Weights of a small transformer language model.
Size: 17 layers, width 192, MLP 384 SwiGLU, vocabulary 8192, 6.6M parameters.
Architecture: RMSNorm before each block, biases on query, key and value.
Training: a variant of SOAP for these matrices, 190M tokens, 2903 steps.
Each number is 500 + 25 x the weight over its row's rms, rounded and kept within 0 to 999. Layers, rows and columns count from 0. Numbers have three digits each. The size before them is the row's rms in percent of the matrix's.

# layer 7 MLP up, 384x192, rms 0.131, rows 204-340, columns 128-159
097:493520447533513508492508490531507493544474479498506498490505464503532474509508451453510515470520
107:498488475489498491519486498475444476516500558511470525493481542452555473520502516479502476475527
101:475514502493524465474505539545522522505521448503526437466513524505496536509478486575496557526483
097:464503502522481526498493516470492532514503526535515503493536511506466505510518542502461461489503
090:451475508507481492472454503503507434468485491483510526498466536507485454458477491530517528527488
097:512520501535517459486517534483485475494491491486510451470531453495536476479517450515489499579492
106:519502505491506511525494518522483502505503467502508490510488508451479486522549497530517513488507
092:514516470497493486472518520540512463499576475498493498447518494523500483487511532513494492479482
100:547522526530554488505496543501484547452512492527506546512508527494500498513517497461485507496489
093:451506504555479504508475497488534478509528484539482499491516478527465476495515505535449523495520
101:514533450496470469482516556510494524522491505470521457495477487499523465510510478464524504484492
100:520512504485471514486461497503499491491489484471507525514521470530517534504494485476558500485493
102:531483513498541506506496499474485504493453529501490545495494520479492500497521536475520498525534
105:545477523533458479481473504471512495490514466473539476510478506517505470472474524490483482510518
098:480516527527451484471513513491468463562529499500492535522508502526493519479520506542524511449502
115:502492478538523489470472505517490482480542519507489519521508514495462504517551479498504476486483
115:524467536547538516526528518500483500545461496455535527539495458479501521512506554480466469507514
109:510511506469507510512510475494536524481454503515499524504514506492533483567560484487533537492481
110:530535477487506488435489506525510507486494543494477492500517504481490562525487452522539507456514
087:547512480496483528452511461536492493479489460476514507481473527521495528499503546511531481479462
094:524497465503499502513501511525472470487502496543493553470491490473524513563495534542539486521559
101:450545489493545501523512476543510516507465492544475500503453480514488511475512502487545547491464
101:528527476536513468500445483502517529513532530508511504537550511544489475522534498553461552495482
115:479513521505494492504486531528525503511502488533529484534471557538502494500488477517448445520445
094:528491520490466506522483499501509458504492538526499536506485512484459522501477507549516549488468
104:459507579499511493508562507538484506538543490492492478485529512500480529489492482526465503502516
100:489507487478524590493513497518521496530474492494502508469458529485524498522500514532476508499487
104:491504518470487473527511543499498497506458490476521495545478556506489469502493462472531520478482
090:453523474543498535469495522497517480497484456470539515486500559520478523493481505490526517514505
090:494577524536527490516518502489501505534540511469511464503494476559508488535499478504476537471502
102:522482555495517522479512479505496512506466484496542549478505485530507507532500464518488512521479
096:498515510461491501474490541546469533454465549516516540520477501529444483481493525491498549444493
099:512535510502534529488525503514508514498515508575528530480465448516468479527505488526452474499528
116:496532494486468468513500489598502496511486512486497490513500532505484550534484507483472499469500
098:541532513508464507451515478517527469483435457494489520506513492503484546512505500494535499498519
107:565525451523508530483483465493508502540534533501517500473519490514501524499513499452504480414516
097:454543490508491524509519443508472491501504465491482505527529499499526502467513521522505496554517
093:507506519514522505525536545489532556457519483481496541487478531479525537492529532465526478531533
089:485425526505508489481458495517495462487462511518508483515520475515465438506504506466496466483489
110:517505479499519501500516525482485557538530494481496514524491509460472594502492516539488497483516
093:528563550518524511515460500493523469500473497490515469495500490526504502507493524504478524502493
080:495475481514522516480531487531529472477488521488503538529519506504463540544486549509492460494530
105:504537527465509506440507481489492451460501463497471494497511531491493539508559455487527532475498
099:506518508520516492516477493509541553511496512498471496489502500495513470473562513507476519488550
093:491554574474467488529484486502474511529497512497544502501508523527443476517482459563492494521506
091:519519479491516488445473513532444493506488512504498519501484487507508497495536482504476532498506
103:486512500523455523520524555558462514494513488505512514500476537520482472497507506477503503491495
108:499495523496528489532523515492543486512516469474530536494476507532512476579541498543556532518525
087:492530466523535530455501472487463502527496515519555488475518453506526501501518523538465494523527
114:459523531514504482470447496477529510502462464480505500487485497481520506506505473481494446500505
106:542523493495509484502540482535489548490517494485511518492529525494497500550444491519519464548492
099:511495519522501479489485524502455527515470493505495506483506541504505500506528472498478453485522
104:493505504468510479536541464502469475528554484532501482497481483516467474557480504483482536449484
097:464520526535464474502494523530554505495484515464544478495517512511473510508479463453512519506487
096:457477497462481488499521464518521497526519534493499514442499511503485517499513497508498487477499
103:545527506477515466520510510459463494498491550486489514480470490512485515484513521502514495513535
105:495523501462499458444536510460536514482487519525458499499480497519503533521539554507483500524512
107:497533474499444516520479476523510476475502517473543482509497541531466490531526462451510520504441
092:498509498484490528474457482498563507484569487507476495567496511493448495480470511490490527544442
104:512504503486516501529522492521551550505508501492517513530449476487473467491485494478425503500475
116:474518524484492527535497513510412532509504472503557528491486489478514484500460473492478498490496
095:440461511511504505497482462484537471476509510512475540510474515502463476529471500523520523476525
096:488494529443496530531504464498501526487508534464460487508504529468497485515520522494460481500525
089:532459515482497512479466511477475494508531515525491462486503519490513519495505440504473499466516
099:550509474515502482485512478520448503468509516536469443516502503545494452498492503469575486506475
095:510481507457522533527507475516496446546471500488474525468489487512516485480495510521535564469522
107:493506531486546500547543489469435469504463509495498509539479518536517513460537572527538485518512
097:530502482563498573518507453470503484477509483547453548471515489466504488494491485492549474513499
116:490506542497502510536524520482472522443462495511456530500476466489502476521540498515510505478512
100:502521495465492496504510539450486509490518542515452522488520554537477498522516482530474510493481
102:495479532497487494489490460487572509481510497513531465503518477477458530504500506531485523533459
096:510524491509498490490489464498510504498523499522531537441557523472514518496517499522514469491470
099:506496473511501495488517505488510536536442512471496448532502484515531497499477496508521513473491
099:494496490502522545521519491473524511521510495496507525440408488471546476475511565486511470504494
096:491485518521538506462465517518486469490475496510519527460510464520499502496494537493493484544477
099:495510561488520496477500494499454448474500487508490526482496519482514505513513476520511528553498
105:450512518493473533484494508458552448513511496489531500493532530465455547492494453500478474557458
106:481492480487489527532474494470511484503504501510500482527488509435480463573469488494495482509498
094:481504468507469516508522506443521487492495482476459505461479472503488470498520523446526459488506
096:470526517498484501497467531469438509481523526493507506481492521504494548587512525503473461495468
087:510499491496474473509507481509493511501468489491466520532477512552501493481469460572511500478496
097:518473508524459505507505519517489502465506514481514480515549485498484519504532495483466513491485
096:465473437482476515524503484510501496493464444541497521487517447484554523498502525483466522493504
107:490522521493525492531511561514476546522475510486497441525531468514534511517493488462547470487485
102:514461534499512467521495483471531467494538491511472491529475505511520469518440517483465485508508
101:509462490487510494463540452444521510486506532512500546526501488472496499523535509473476468499534
096:458497494491489483516509529504550500467493539481539469487469539498462547521479483501490497501482
101:463503503499464516469496536484503520510507499506510529522538532516484504531493470542514506551462
105:524546524499484532514477515493504483463469500479499494521543496507517521499522488507532499481470
093:529468474477421525500495514456511470493488490495529554516459512502491471488489477485474495510480
093:519517475493488495479492499496467507509528501533457440520534483469439523542509489482530550495497
096:474472502495496496520514482469478501524480505507499492529507505491510512487476457466466488539525
097:510512438475517462495521489538500486479525544529504508484499474526535562515472499499526502485540
106:490519473532473502527481545470504442509501503495475517481537558492476486464518508544475485440472
110:497491457512523485529489494494475494553508467516515491471517462490506518512452468518482516482553
105:505494467445516530486461496534475492499488493494493480496521518494513510508484504476503519497516
090:516486441522501522491464482549463474467531510475500498453510508435525504505476483470542504505495
109:516471451446482477469467482498472505503454492508526503500499485471510468540495522500513473552465
092:508522526517487499468531472481466468490519527488541471498459513518536481531482495472457513481477
100:516550509502517544493475514510503481479509516487569470517521485499528471511500525492474504504507
109:489526512474480501485493510509497532496454512440489477499517469508518506502515482467523505486517
105:479486531509510509465518501571462499500529474481499509488473473484486506511497487482479489462501
091:497504478473515487512507514517462500494483472531496468518528489452473473524513510484510515551476
106:448480488484495546492526466525524518468467511523461499470502474524487509519498525545509508507539
093:478483546478488514518459492495513498489481486530494524478500531518521522518466529495498525497491
100:491502535552518529515505505482471531500525526496492437521525466491523469448507513501523501449512
100:477517508489468477501520531556480525505528494455490500483499524512500488488464475527517509484537
109:480486525495520492518487504521456503530508456449498503515487497557469525500529493499562481524524
101:479484472501493485490436536531516498474557499507464505472504462476498466479474488514516497522506
103:484488528502515511526502471538490479521467520492483484505465510498493481512494500509531475494503
098:501492522469514499465544492504488458536497469512537491472499488513494521492488502517488494515492
098:471485549512472514480514518469480472472512510507499523483497545464512489482455472559527486514523
100:474524501530531508520481510472506474477503535563500527518523504523498477559502492511513484516527
089:507468473501461450485486466487501479446494524534482481478476525458482499476438532506486491489469
103:473485491493537504506503526493492528511512469519498522485505520474517450520537506527506468470449
099:440441516491480461517507499475506515492481483547487482515498470548507470479507503518555484485556
086:525479549483441568534470525491510498505499517467508502462517492547470498485485487523532514501544
093:491486508520481475509527478530505496489475478463524498493505445500503461486454444468524498524513
104:494444449478513522542477507499525473494512498528467499500465501512503501536481536550487482497532
100:526526482485472494481481515464502551488516506474475506475465497523486515498486497518505515482477
094:504508459455520477535503532488488495512518477535494516462499478462467491509509459525518500520510
106:506520497517525536534526470539517522532421495524451533514538508469506518515467507502518500542543
110:489524532466488499518500497465497517490453486489492512478475551524540508463507489526466439474498
094:493486487493466479537448521440529521501456498511469494454565515498503486505502495487516492483496
096:527485548545514455492514547504500515472501464503474492531456520494534481502472514474476476477479
097:458510455517505476490500526511475494447442499496505510564526530498473468486512494509520532511488
104:484484454480520505535494518499513474513546508489465493490485489495497502535549507547509517506499
096:528525490462502500458471545515485494519503474510539468516482518449555490542491506537478519541462
098:491456510477443531527456521499507566534484484492496482514560469530475517471552543530532500512487
100:490506496465505537525516499511507489461465525482502535460538510518484490456450506526541514521478
098:473462527474466496477465523469475527526507542559496481503487524487507467448526520509518464471506
095:460491541479524451509517500493490474496494458534537556505495509484500502462537517498492438483506
098:535519526495485479561496533509494479446511525509502509523480499502531535521523534519496513488535
103:509497521517507478497480529522507492510475496485524528521517527478502527529489455480480494492487
079:497480505540519501526516529507492526500486475510491477459490568498482472487465529502526548478513
112:490504487504489519457520512486499496454470490507451456509484461493488468482499488543510462471525
115:511514496546461487520490533518475473522507528548470484471482506526519484508523480520482512495494
# layer 7 MLP down (transposed), 384x192, rms 0.134, rows 204-340, columns 128-159
100:502540469512470506492476447488488498473479530470513530531500458473492478503484528518520491541547
102:458497489529484501497498447507500489479490502527487494504500510464514497502489560515509477482489
105:507476486503488494489494423472466551497526500474479510518470493496462500493496516489470494447475
095:496524513483498506496531539505519505520488491502479466502481542505427520513466493526469531492516
097:504481489514486546519501482541478453519517462465542490539501473479493507505468472543514497495467
096:510529512519497521472463485468450491509507466488508484485547498497502531491499500496492514479487
099:519497540494512446486501495473520516475533495531517476521477509511505508518480478465521487475469
096:519526499484502497483468501544533507441525474467478484509488474487489499530495520507548529514500
091:512523473528517546529480483521471470514522501532534457471478457564519467534542475483496494496484
093:492503495496478502509498511513476491465462532530515514488486499531505525460490491533468516447449
103:535525494543522501475478526492520476535493478526453471562514472496502495485520480527507468525521
103:516496497511508499468496504523521490487495484472542472493519502449542526547485537489468502516496
104:520476502469518504502488501474508526494521547464531476495431495535466482439503500515482489518520
077:496499476491519489525555524463437496499505461519491536483501428525506523526519483468493484506498
103:519489521484497467536484566496470465493473505448503491472466493508513476483524448461512519553494
094:499537532478488477518497521521476536491528494497463495516497498499517441467521469491527515521497
106:483520510498481501554481445495497532486526471507525512490509475462468520506490516506473495528522
110:522490492528462493539489440505498515524487497499566464526508516513520462495514535487510485461480
104:454454538500486472525496479555499535492492476547549498510479504477548491469535563521480510498507
093:470464511540526474497496520521472480481490490497555526465520475495510467495479477549532503511499
091:499538449465477525446508491463515481545496503509440522490525472524502533505545498519517522497463
101:491497540501523501501499516520486510538483478524495518483503518531480487497546481508464527494502
104:539550512503483533489453499508503523539541499482522478505526505476502490444500505490494467495503
108:479480499481475524532550488487500424452519530521550490520528506526521483492520516495475489533518
101:558485505491482485510525497513487456458520543485527502494500466473466503518513524559476511533475
104:520491531489512513513498469486505503475505490462519509489501505475551511525539514503562520503468
102:486479520540541492517516515483503478468515469495525472478479494537522473485546471522476455489452
097:458488480518467501466477514475492476468526501554530504519492498503540501520518448498539539540465
098:493484500463523471496507485538532492453518536475516510479494493558524501494479511542505435548498
097:531518499548488448504514497560531545503511496479480509537483488572509510494499490526522458533480
106:478541527481530468525481491515527477510522493501559498465491522516538519469532501503483450513485
095:532492510493495501498500469497484490516481536507458491466455495553482508484515446466522502536500
098:520535462510459505519485505474528488510487480500502484467460479508516463513511510519514486546495
091:470536469523504507483487483537485477561503498466537480489469486512510508542491512474497508500504
102:517484458516528450528509530501546541479483520480500504516515534494515521477482530495506472541525
105:488512520472508494508534468536524462483500541518532518454515486523492483492468530511468431498477
091:516451497513536537445501468538445515539490489526468487487506468528492478486523523498540526507486
097:484525477513488512517479501505496487468534523491514504485512500500512492517544459486486478584519
099:517488521529478467531462501529516502501533465538498509452499501521462474513492501500438433514495
106:493520478473518520503481482505499492489554491491476490485520496551522495519461512509491482515506
085:453514481499535544502522469547501480487493506515500484471487498485491486495513476480472522492440
093:545460521544514492536509459511519494509534526475509495512477492484496474512508479516502468452540
093:495472461462493492477487537461560451499541524540487487469504522536489508511513485469493469472468
103:487513474535520479513528538518496516488497466493461506511533518506517508480554462513489530469508
101:515508482443493504487542551549512540523501543490483518505518503498519495453519512494491476486469
094:528507485493472487529517489560486487545485492548504501474537466479509524487515462567483527505472
093:467499459487504509537486498549515472530535527522517527465526474492523515498506460512467534504487
104:490527518516510503491495501488501471476491489527518495461490490483519505490516497501519527538500
092:525515533477536486514519486501441496483504482516505502519495480476438486507501548495529485492484
102:471514512534515508484488524479532532494519495506534514523495505524528505495488529470459484466462
106:498462510514525508480527513521485493508502510449522488479452490523496514517484479491503505494485
097:497480497483511531467460506483550527522525525508528497510478501532497519523498508495479447518535
099:523524458506505504478453504482509494511488457518544506485516504489528483483503519524507483511504
094:469510513511509531490497465524494499511518512514492463458535465483487541503502551503493468497499
100:471503573515470539482496536515482489534505483517454503480460490465481515519495505499493477499516
101:501453501525523468524464492426488451531533492455471556542463458495484489482487529519442505514517
098:517552486460480520512470518519540470495543461487518514503481533516511520534520522472494458473501
105:546472475499496492520545492501489528532548509524504486446483520490506466503484491508514461495529
097:492444432513515491495522508512500470470503483509486488491459525517502509480496494529478501467523
106:475504472492527517474501473441471468530469509537484503540488491525504502507540449530516539542489
107:507449492473491492502486593495515501465470531502494505494533500525477464515506481495520503494517
099:537471511507470490494493486487514449468508509509510501500541514489486515514538527515555541505471
103:493486464482474482453509474498454530527522494472504508471501500453499507508485520467461498490510
097:510491494515524526513487502459498509500501516471481554467546473488448465501547499474505424469498
104:568514536500511518528506520529477470450467491539490432475491531572469513485523460469490444491463
099:507524486496509473525509584516572503487506478464517546491522497514476474424528531512497454471502
107:529471573531541521498506490528491527483490493519517492442527494442485469516510485502521501528517
098:538438528510531525473511550497497525509510507521480513480479531496541478468488501521481474498498
102:485505519494511467522494525469514509497510514487483491521491513444500471504480514497575465492468
092:523528518510467490526503490510525535474449490479460474442481510516477484525519503499503542491492
106:490502466531517523545505486535499436492495520509518489523464488481511495464507500524494504497514
098:523457514501515549512520483509469480499489490497522531508446462542511497530518503469509435475518
100:513483522485486477541505525549532513529471505472502465492508537471540491507521511556463499487492
100:497501523500484488537475496490516521520497519482486473530519504520499481434508481473518521509495
097:490495505482455522430487482520506465513501507457534495455495457487539532480481488488464521459491
097:506453463483456520508492462481492499514540549529526484506517480506485482472474490500507497480483
106:485524518483479482523502493509444527509542494489528508447494535495465507462494518543488463509522
105:532533481517476483521479497478536513514535492501480461468483449489499494525533466522535515499478
099:497503496483513505464506512522522498460533486529480539461472533469534505531477542541501443428516
100:473505574508539510525505486451543523473458486504519534485472474463482493489494531521533477544486
097:455452509510474468517501469507496489486504501486476515504539471482517448495519507535495471501514
099:524467519483500488481516497530485511505488495501534492466561483478478532504500481510476496500522
103:492530487486444530524520434524533510512499521503481508497559532444524529498481526496488477488471
096:509471525515506459497465523502478427552502532459485494517499465507487486494520510489487472508525
105:478525524512522454495489525490464475478517518482526486519488501519485539487531460467504470555517
095:488478522471511478521491537521535552472481525525528477487503499530538488446508495489522504540491
106:471498475505493475489486553518495492456479496543540470482461565506570495454545484503477492467516
105:517512522499515505501489529531480525494485467556542522487494532523453530516501466486517512521448
110:452482527494507457516534500519473521495505493480491500480506466553538497514515518556522494517491
097:521511536498479490507528503463525558516503471477506467533497505501535506511433528502529478489458
084:469524471487510499505480493520489477523499471488531501558500474530538499495508536551448467519526
096:505489469492471526468479493544483492503479493484515549469449465532539515558499467491511526517551
090:489515493543499464536451536453509529550473533521513514506487501528534468506517496498492510519529
102:491511519502461560493494509509497511462474459513566485538514502521497493525510527473502500528453
108:498474531514515496522537494485551546509485482540494512510490513549510528505513454498484512501490
108:477485471465484496465479497454472469460464466531505508479516451517540505504485512539455533485474
099:516527490475497542514451488480476475494523509505503510500533453524515518504513474493504521502541
102:495509511500489542502463512503519458498531548528517485517499507513497487476514495484513490497488
097:502477443506501497466497503545526509505534488476465507465487548529497489466488519482545453519510
101:465511505490478441491497506491482522510496527469480523547499477525494540479470496494482426509510
109:458509483478439467504530502476504574522509484492511511520529463518517518491479523503488482465496
095:470474513478516488500485529494500518479505476500488492504519519470511508453460488533465495539483
101:497513519477499491458505479446498503497522520458501524527500506487498510455498509504494504440536
103:523481516484532531479499552481500457497470490558505509505463502527506487529475516483504464509471
081:508531515493512491571510481519460495507489477457489495518499503519507492472529479493482492469482
098:539518508465501502531448506504498522509518495527553495451498506511518540516449478515496490524515
103:485484485504480512467514497501541485427486492497516494524522502548512544553496547488538524515470
101:526516478516503484525525497512480519525502530519491537518487474510491528503484475454504539503476
102:515522511525487499482543498463492521486489483496502483489535495466497483521517487493466497488515
100:474505512478482539519472523483480465512526507479540523472497485477504505481486473438509470507508
101:481477507517485511492480501526517483475504494528510511530496491511516473542520484526540438478508
101:485512505515470509511487493520499474478517462516535499507491458468516518467508512482504490527470
104:486468520528512483539493501469488494523483563508488489493507489479448524503490477470461495474544
099:494528431522500491473522508476489496500516481515497529516519473476508538511504498523496509486503
102:494508514498439487539464477531508472536504481507477550515535496482458500521534483456472437472530
100:535478481476500521538515489458494456478506498509538499499486525489481486482489477459515548506503
095:447509528537481523519474557534517485486510464502511522553523501487488525502519516458558503485472
098:515451476507498471500464528501528459504530487497501496496543502482505496476493543494525507493538
106:508489468461500451526465546481511458488504485485458532524484495495495459527493508525467473486489
099:503478504504508538510524517456491513524476471544520513493513474536515493495545572501517498502459
089:469479507471475472493541510507483490481476467495543503534488487538446502452522490500489508476481
099:499486511485485484459514502435509512501578483485547486487512504512508462516511483527506470478505
101:511490493496535477497485510469509471549475500471490506510482520490511492490480459502500484468499
103:504503517493516498512483511490507521472472471563506505478490480539474513493480492488514524478515
100:521504473462509495492511520531450532477514501498503509489512534524503505527502473543508493515557
101:488491478556502501432524447506500458493562512531486466463515485509501535530495519517511512494489
104:521486527501463504469525441506482507523493544470546493473496524535455507540438478521491475487505
102:552508546487512516424510415547544494484507551498510527512482488521501507449513494480487478499498
098:511506511557481536477505470495514502521495497560478498519492499490481448510523505526495483512480
093:507496562529506463507469504450500551461467515461493505479488482478494510512493540478513478496526
104:458495517479569504476475509509513459495495532518498496479503470505502490491492518474500465465468
105:450503541503498485506494499502504537513488477534481444513522505525502497501504544508468479520430
098:556528488491505509446490512469496443490501521537535521510488496494485526504538521526492510476495
090:501515452523498551475502497445487487500525511498454509506474485521517472486519499495518544466485
093:495531467503544491467499508517503474493514499494468537544461509517500507501457485508490481488519
111:499511501501514505497476443481516433490467516474440461490493512466473527483502479525486492492513
110:512494503496485501502561497464484462500471450497467474468465477510470485517549412486514505520523
# layer 7 MLP gate, 384x192, rms 0.132, rows 205-341, columns 128-159
114:497500512505508525487546498507474524506480515500483490500536494508453568453539499481516489486477
095:513513526489461486506464538500496531480507505493460531447536530499481494464526505510485484494506
102:519526506501473498578544464502508506539533501491461485537469510486462512513484462554521500532499
096:545506503488505485507471472502471498490486467479474500503461505482509519510496468512527476477490
102:563465552520503493527515499504490533547509530476492493487530474520557487531505506505521473510533
104:517497469487485477470507485496540531489507480463498520474475502538503495481492520529495524539497
084:496525537491521528529533515544540528525481478511520489487499524562489460489502480505522511536542
090:547525495486524554475482448474457529479514479512499483522520506493534469498501492478455479483435
089:515547528497571540506486445524554488502462502489477499544489471483503494485514514514465500521499
099:475475536501468544511497499478503500516474473492492479472515567532503495514477518486519537516502
098:476511498529493494470526493550482474513509519489494501474475590543512476504475512480467496513462
098:519499540483490523502503528533491510508480493472523534487497508524486442506473505515477478499467
097:526501508522502509515508508521521496519562478487518527487512474489494515481502487505536467525485
101:540498510490566509481535469528529529495486504496552482542489500514468492506514508503532506509488
101:476486492495469461504441499473512484577485517526497478454527491530511488515489482524488500471536
119:469499524467522505509529502510497496521452488453492541508490502543464503459501519471526474502485
118:478481480547490499469560513490485511510496473512490486475496512530470520496441484481491503479502
098:522494525467450552503505515502509548510473460500557485460480502459509500490471483519486494532440
088:481493525478489530508497509556540552466460519485513491582494521482471465479482470540481490491535
096:474503522567482534494473505482488511480480503480486499469572524484515506513500466548432485513471
096:495500559513510511544470509524522487523527510490497486473513533486448501524522438530476504510459
097:478508464513546500519489514492514471491454463524507495485470506507465465493473515480495485494503
120:497523494498486456491460473516502456467485490505522465472548524469476522498475498487497508506498
100:552512486485485509481542491480549502511486502460472508477496559513439507527533513548524509457536
106:507507475491530491514485500502502456505485468532536490537483489486512484478535489497466506507470
095:538508479552481536495521520476517492460504518447481510518513482481500523492507544535505483549525
099:506475502520473471497515544497448504497518499477477495483499482445489493557479497485513453540505
097:500515512513492500480515469453469475524512535508457498482505501465513493496473491488473468486459
090:516480529516501492465489480448460532487482501477487497514528499508457507499500540582511474509484
099:489498505513477472488495529507451517530509553505455539489528500491478500527474479495490467488518
097:493453471507500492499469469484518479486507491490511492517494514476512499507528514445517485525468
090:466511481479507514538479490504480497509498561525497529513498498448459513466488540512505506474509
110:424501489491462494441514468511534487528491482503482494542440514534475519543516473500497462473515
106:485487492505493523558517517512503528508467523480459507492473539457470504509503538477446474510460
115:455552507492460533514528474489500497503474504500507516476539516520526482522497497526497523517500
091:488501488525510453516523481488502482471491440507507545496519515487494510510503501465501535479487
099:529497528491516491499473484514498482483515485512513496504535503451450490488514553513502500483517
092:492439519494471489508511497519519489511485492458495506482513499518440518524465511510550483481463
118:496481518515467493500501495490533552553482500497492489479478505501493464519529475486522517480550
088:523488488483460511523523489532538484491540517477499518481516464508520483482509455479497484533501
082:521541486498533456535518488488500497536506482473495468485510464502538453475524457510492526468487
099:519522483525448513506532502487536526506492493474480462450502529525547508488474530511488512486463
090:519490537507491463525489433544493507506492512506503446482520517502474481495525448523513525465518
097:511511511487516483519480517563518462498475509503456505471490506512524514492466500528504427482517
090:528476518482442485554525548486484500547484492527511516495477484506466515473515481511508586489463
088:502466513533496438489512523515533553490468488531526477483516441489507496493511454480520524502486
111:493536465492504460488486467468526490498469480486515497501506487526543477526475556514550524518472
087:490439513498499500495474522508459548485529546487442518544476513533478511481515509455542474475475
120:482515509516551503497510450536454552492451471490495496487530503532488484477459516519504547519517
109:502498501545524528517530512463486493552555506522469453507449506458481465510444468503524518465463
099:504493500476495522502476481497503494495463488503536488504517510518498541526515482533466506475533
103:522451494515488530502504526456506503500505495488523506515475474505477483523525515499480511502516
093:506446474487486510484539528549514484530515453501499532474535488497522509510489507503498472536472
094:478475522507500481468519514509467433523487467501571483465483449496485471488478499512533525510470
098:460500522557519483513508448534538503518510471479477467489535503501484482517495510517486514531515
105:501495500478492488476483502506514549496540513527508512479484480473506575480504484494466520541516
101:479507509480513485516526521471488496444548504473482486514500527504498465490481476467533513515519
088:472520468497502501458521442511549521439511482468530486569509505539484515502497501461470516509508
114:502526495529506506505502497521434506450494484488489514459497488496479465533509534517556517538508
110:491519499442506525526503459463477519501535479538557523516489493481494501527470507501514508495451
092:538539500496456534501478461498504516484501484487537479514541492527502477469501508461501504500472
097:514471493556488534492482499529517491515543502517521490483493501442473502495533499501479488469496
089:445498474501507490486495494475479519484461503470484487442469517518494482497534513493459490525481
100:509488518487510532535523495507488449515491519491459471456558469475545485521477470457483494501489
099:536519473511475485475481554510550579486519491489544497495502485536480510461520510510509450479486
108:492523502491472531523547478559503510534532496504548459521473507487474505462496476485481514501545
095:505518536515506512519528471510541477482521515490516465503550474506477542517486492506510514461528
110:538503453461484480459495460507504499520522502464553473493501531533511528485443481491510484499466
107:519461502504486499491496495524502537513468496496507486490532469514508513488497474458525506482505
098:474483525438445524519500516457490499490479464500495487483479457473471522486482505515484524544503
095:502475492503450540496520470505534524537528497477532542497490477485485508498492518503481509502503
098:482513546504477539482487449517485513507537515462523502461500512491485476523510507517496524528497
099:490490491509510507507537502517480478520499500485496487513452497517480539483487515506490506496501
092:454510557485515513508513498467445488507490486507485543475502446463436480473493474539503499527522
101:474476503489479471473457485493481526508490523535514518528477489487503464482500474489501481518489
112:459452517517510520494505511546494508530519514490476529454496508531459459493520499478494490462471
104:513566490522505504432454506503493467518495519478507497469479501501478497527515510490518477511520
095:527517483492493503533521510484517502519465522528494477507517492532558510462503521493511520517519
102:540495496498515476550484508507434508505484493494484478537518527492507468503490452519508498510511
088:469505498461523537473458533501527501490483474527522472500482516545479499529475497529491549512455
097:495504528469519492468480501526500517530497506486506493496544454534493478509489521462489514505507
100:496505499486497481562521536527545466519493512506507497503535480494495554486512488508523500494494
104:536501525459497537483470507482486515517473513532508439511502481507468475520511432467530488525531
109:497493464481476454502512525526471488475476498443474531507521495486462522478501487510516508473497
102:537477488540496531521507441484553492501556476510508472486517548505490497555497520503503473480517
097:499518532497494524512504516476506503493524494507510479486477534500471503516493503495492520484496
100:544518486460501473510499476484522477450529479468441494533502476541526492518495507500469474524453
113:499533488520518481548520500457529454474491520461464539508517482464461511498465463486492441494530
096:557529483527515499507494500516525509492505448466514469473457514546473520482472507489500522523510
091:511504496543512551502504504498495493499529496511490535533508497523535502512479544482488491500500
100:489495505495469511474530527526511548478485513511497478485526451523505542468465447543521505466552
099:501531487517446503534492503516463457478485501504498482468519469517508527478511537497507523538464
102:502519493503500487503520516518483514530510504513538497481451502517560526508430480488508500535483
106:500478524451525478524495491506501496500532505543479457512451510463487497497514495516499482494500
099:515514533502482493520479490514498526478480536461518501482478578485478451511509466520521514533466
093:471469517478467499527463496556490506493493495478508499493465542468530480513428492473513495509498
109:513474508510496481493511464526526448501515496535455467515451530482497477517433472533517457496486
100:465482456463460478498525488512501428489523526498489508522497485510474493484499514476458522532488
102:494501531514566472520515511488488459522462527484478528481509533501542495509489507450559493470498
106:511524505495548472494507497468511490524497511467493531514514519509505506516436494489471491530452
098:488496475514535505483475492471501487487463484481525484477508529482534501512516533534458490502526
094:474555546447503483540495488514525473515474516508501507523550500485561494544493503494501487514477
104:489509476474545477506482509445531475523518456492569492487434521509483487500495500517494482529514
091:442482500478493548515508475486494516517535511514442446473491498486537520525507514510525423492487
109:514519425509452510470511497508491494514507520493535496414484548490500514498487469492496491551471
095:448509554508497498542476471487529499481456511516497518472487482479497487510529502465523520497483
117:499458534481481488471509497481490503534471534526495523497538492529482516446518523497515514496496
101:495491525525462525475541509509536501521514481478470532491504561530525517501519520510505510483496
106:492479495551528461520532491521504496501511483501505493509450517495480482528509497492519514507508
100:479462489436467491479545507493523485543472494542535457475473558502502510536472494529475545511492
090:511479466526500486504558485506485478478502495458531507475511534503491479515516469483515527474518
098:541514497523530516511543504522477525536525516518500519495479476460502484515474501485520468508482
095:469462485513448517499492505503514486493499478487470470507504476496509499501509451494484472481437
102:466492473490472501502540482525498501500510474518526533487535490442523512451471471478493519426507
103:493491507502468549513542470502496472486486512531490507506467475522505538485499509495501488478500
091:502516482480471509513529494500522471468515476501500516489493501500522513526503538480456476550495
103:471474502495562488494525508485502531490529479480524506504515524512461501487481511483519555448504
103:502456519482508504503514523497473504475510510498448493490496512539460502500469517536553515486538
099:554531502471502508481471501512487450513534453523486493500505518523476446497478499518495526475519
094:492495470451500546509512500502511474481513503498478459476497490487489494498507531505501434459473
113:499502472464513487461497527497513540515477474480501517522521514492483554501486507534481519507472
116:540493508544489490495490465533530512509496539498482521492504537473533512506451524539518466496525
096:517484514436525492484465453482547494485491496540474505526517509524529504485468477466495491478507
100:467505483508527552491505514514530473502510495504464544457499465460486550511510517497541488466480
103:484434492524503461519503522489518512479523436464471462514494552522501518486518477453508533478516
101:496512524491475509540518475520507523484504541442506486488565499509493538523465494491569520493525
098:444485504533464507508515472483480530501493495504562472493465537468520460493556498488483480521475
102:490471479474428483482468464489468516520500473456507548522519460519471536449481520500521484505530
093:499495473463501511543510474472535510485459480482477486497524531550476498499497556559492497485488
106:458491513507520494494474524517531501474521504488519486494477483482547494519476483491488529465458
094:521502481484481519515432463510486476499531493432528500447523490488466445494492470489503522494541
091:543485577504525505508517501483492477487512518555512493510504537484551536465526509543514489507540
096:495492509494444511482477500465514464544544474562547482544500492502484493522508476459476452551482
086:503480476512479513537525521531533500471492485446501505524505513513514460498509469515517508505531
107:531501499511544483511541457544466459525522542503509506479490486498461524491494521529473515492475
117:488496513514459482494523477483470513497491493439538462497535487454501503513493553484497519494524
093:447489501493478528536462525507501520453472466486498543485495456546475512500533505469482487508446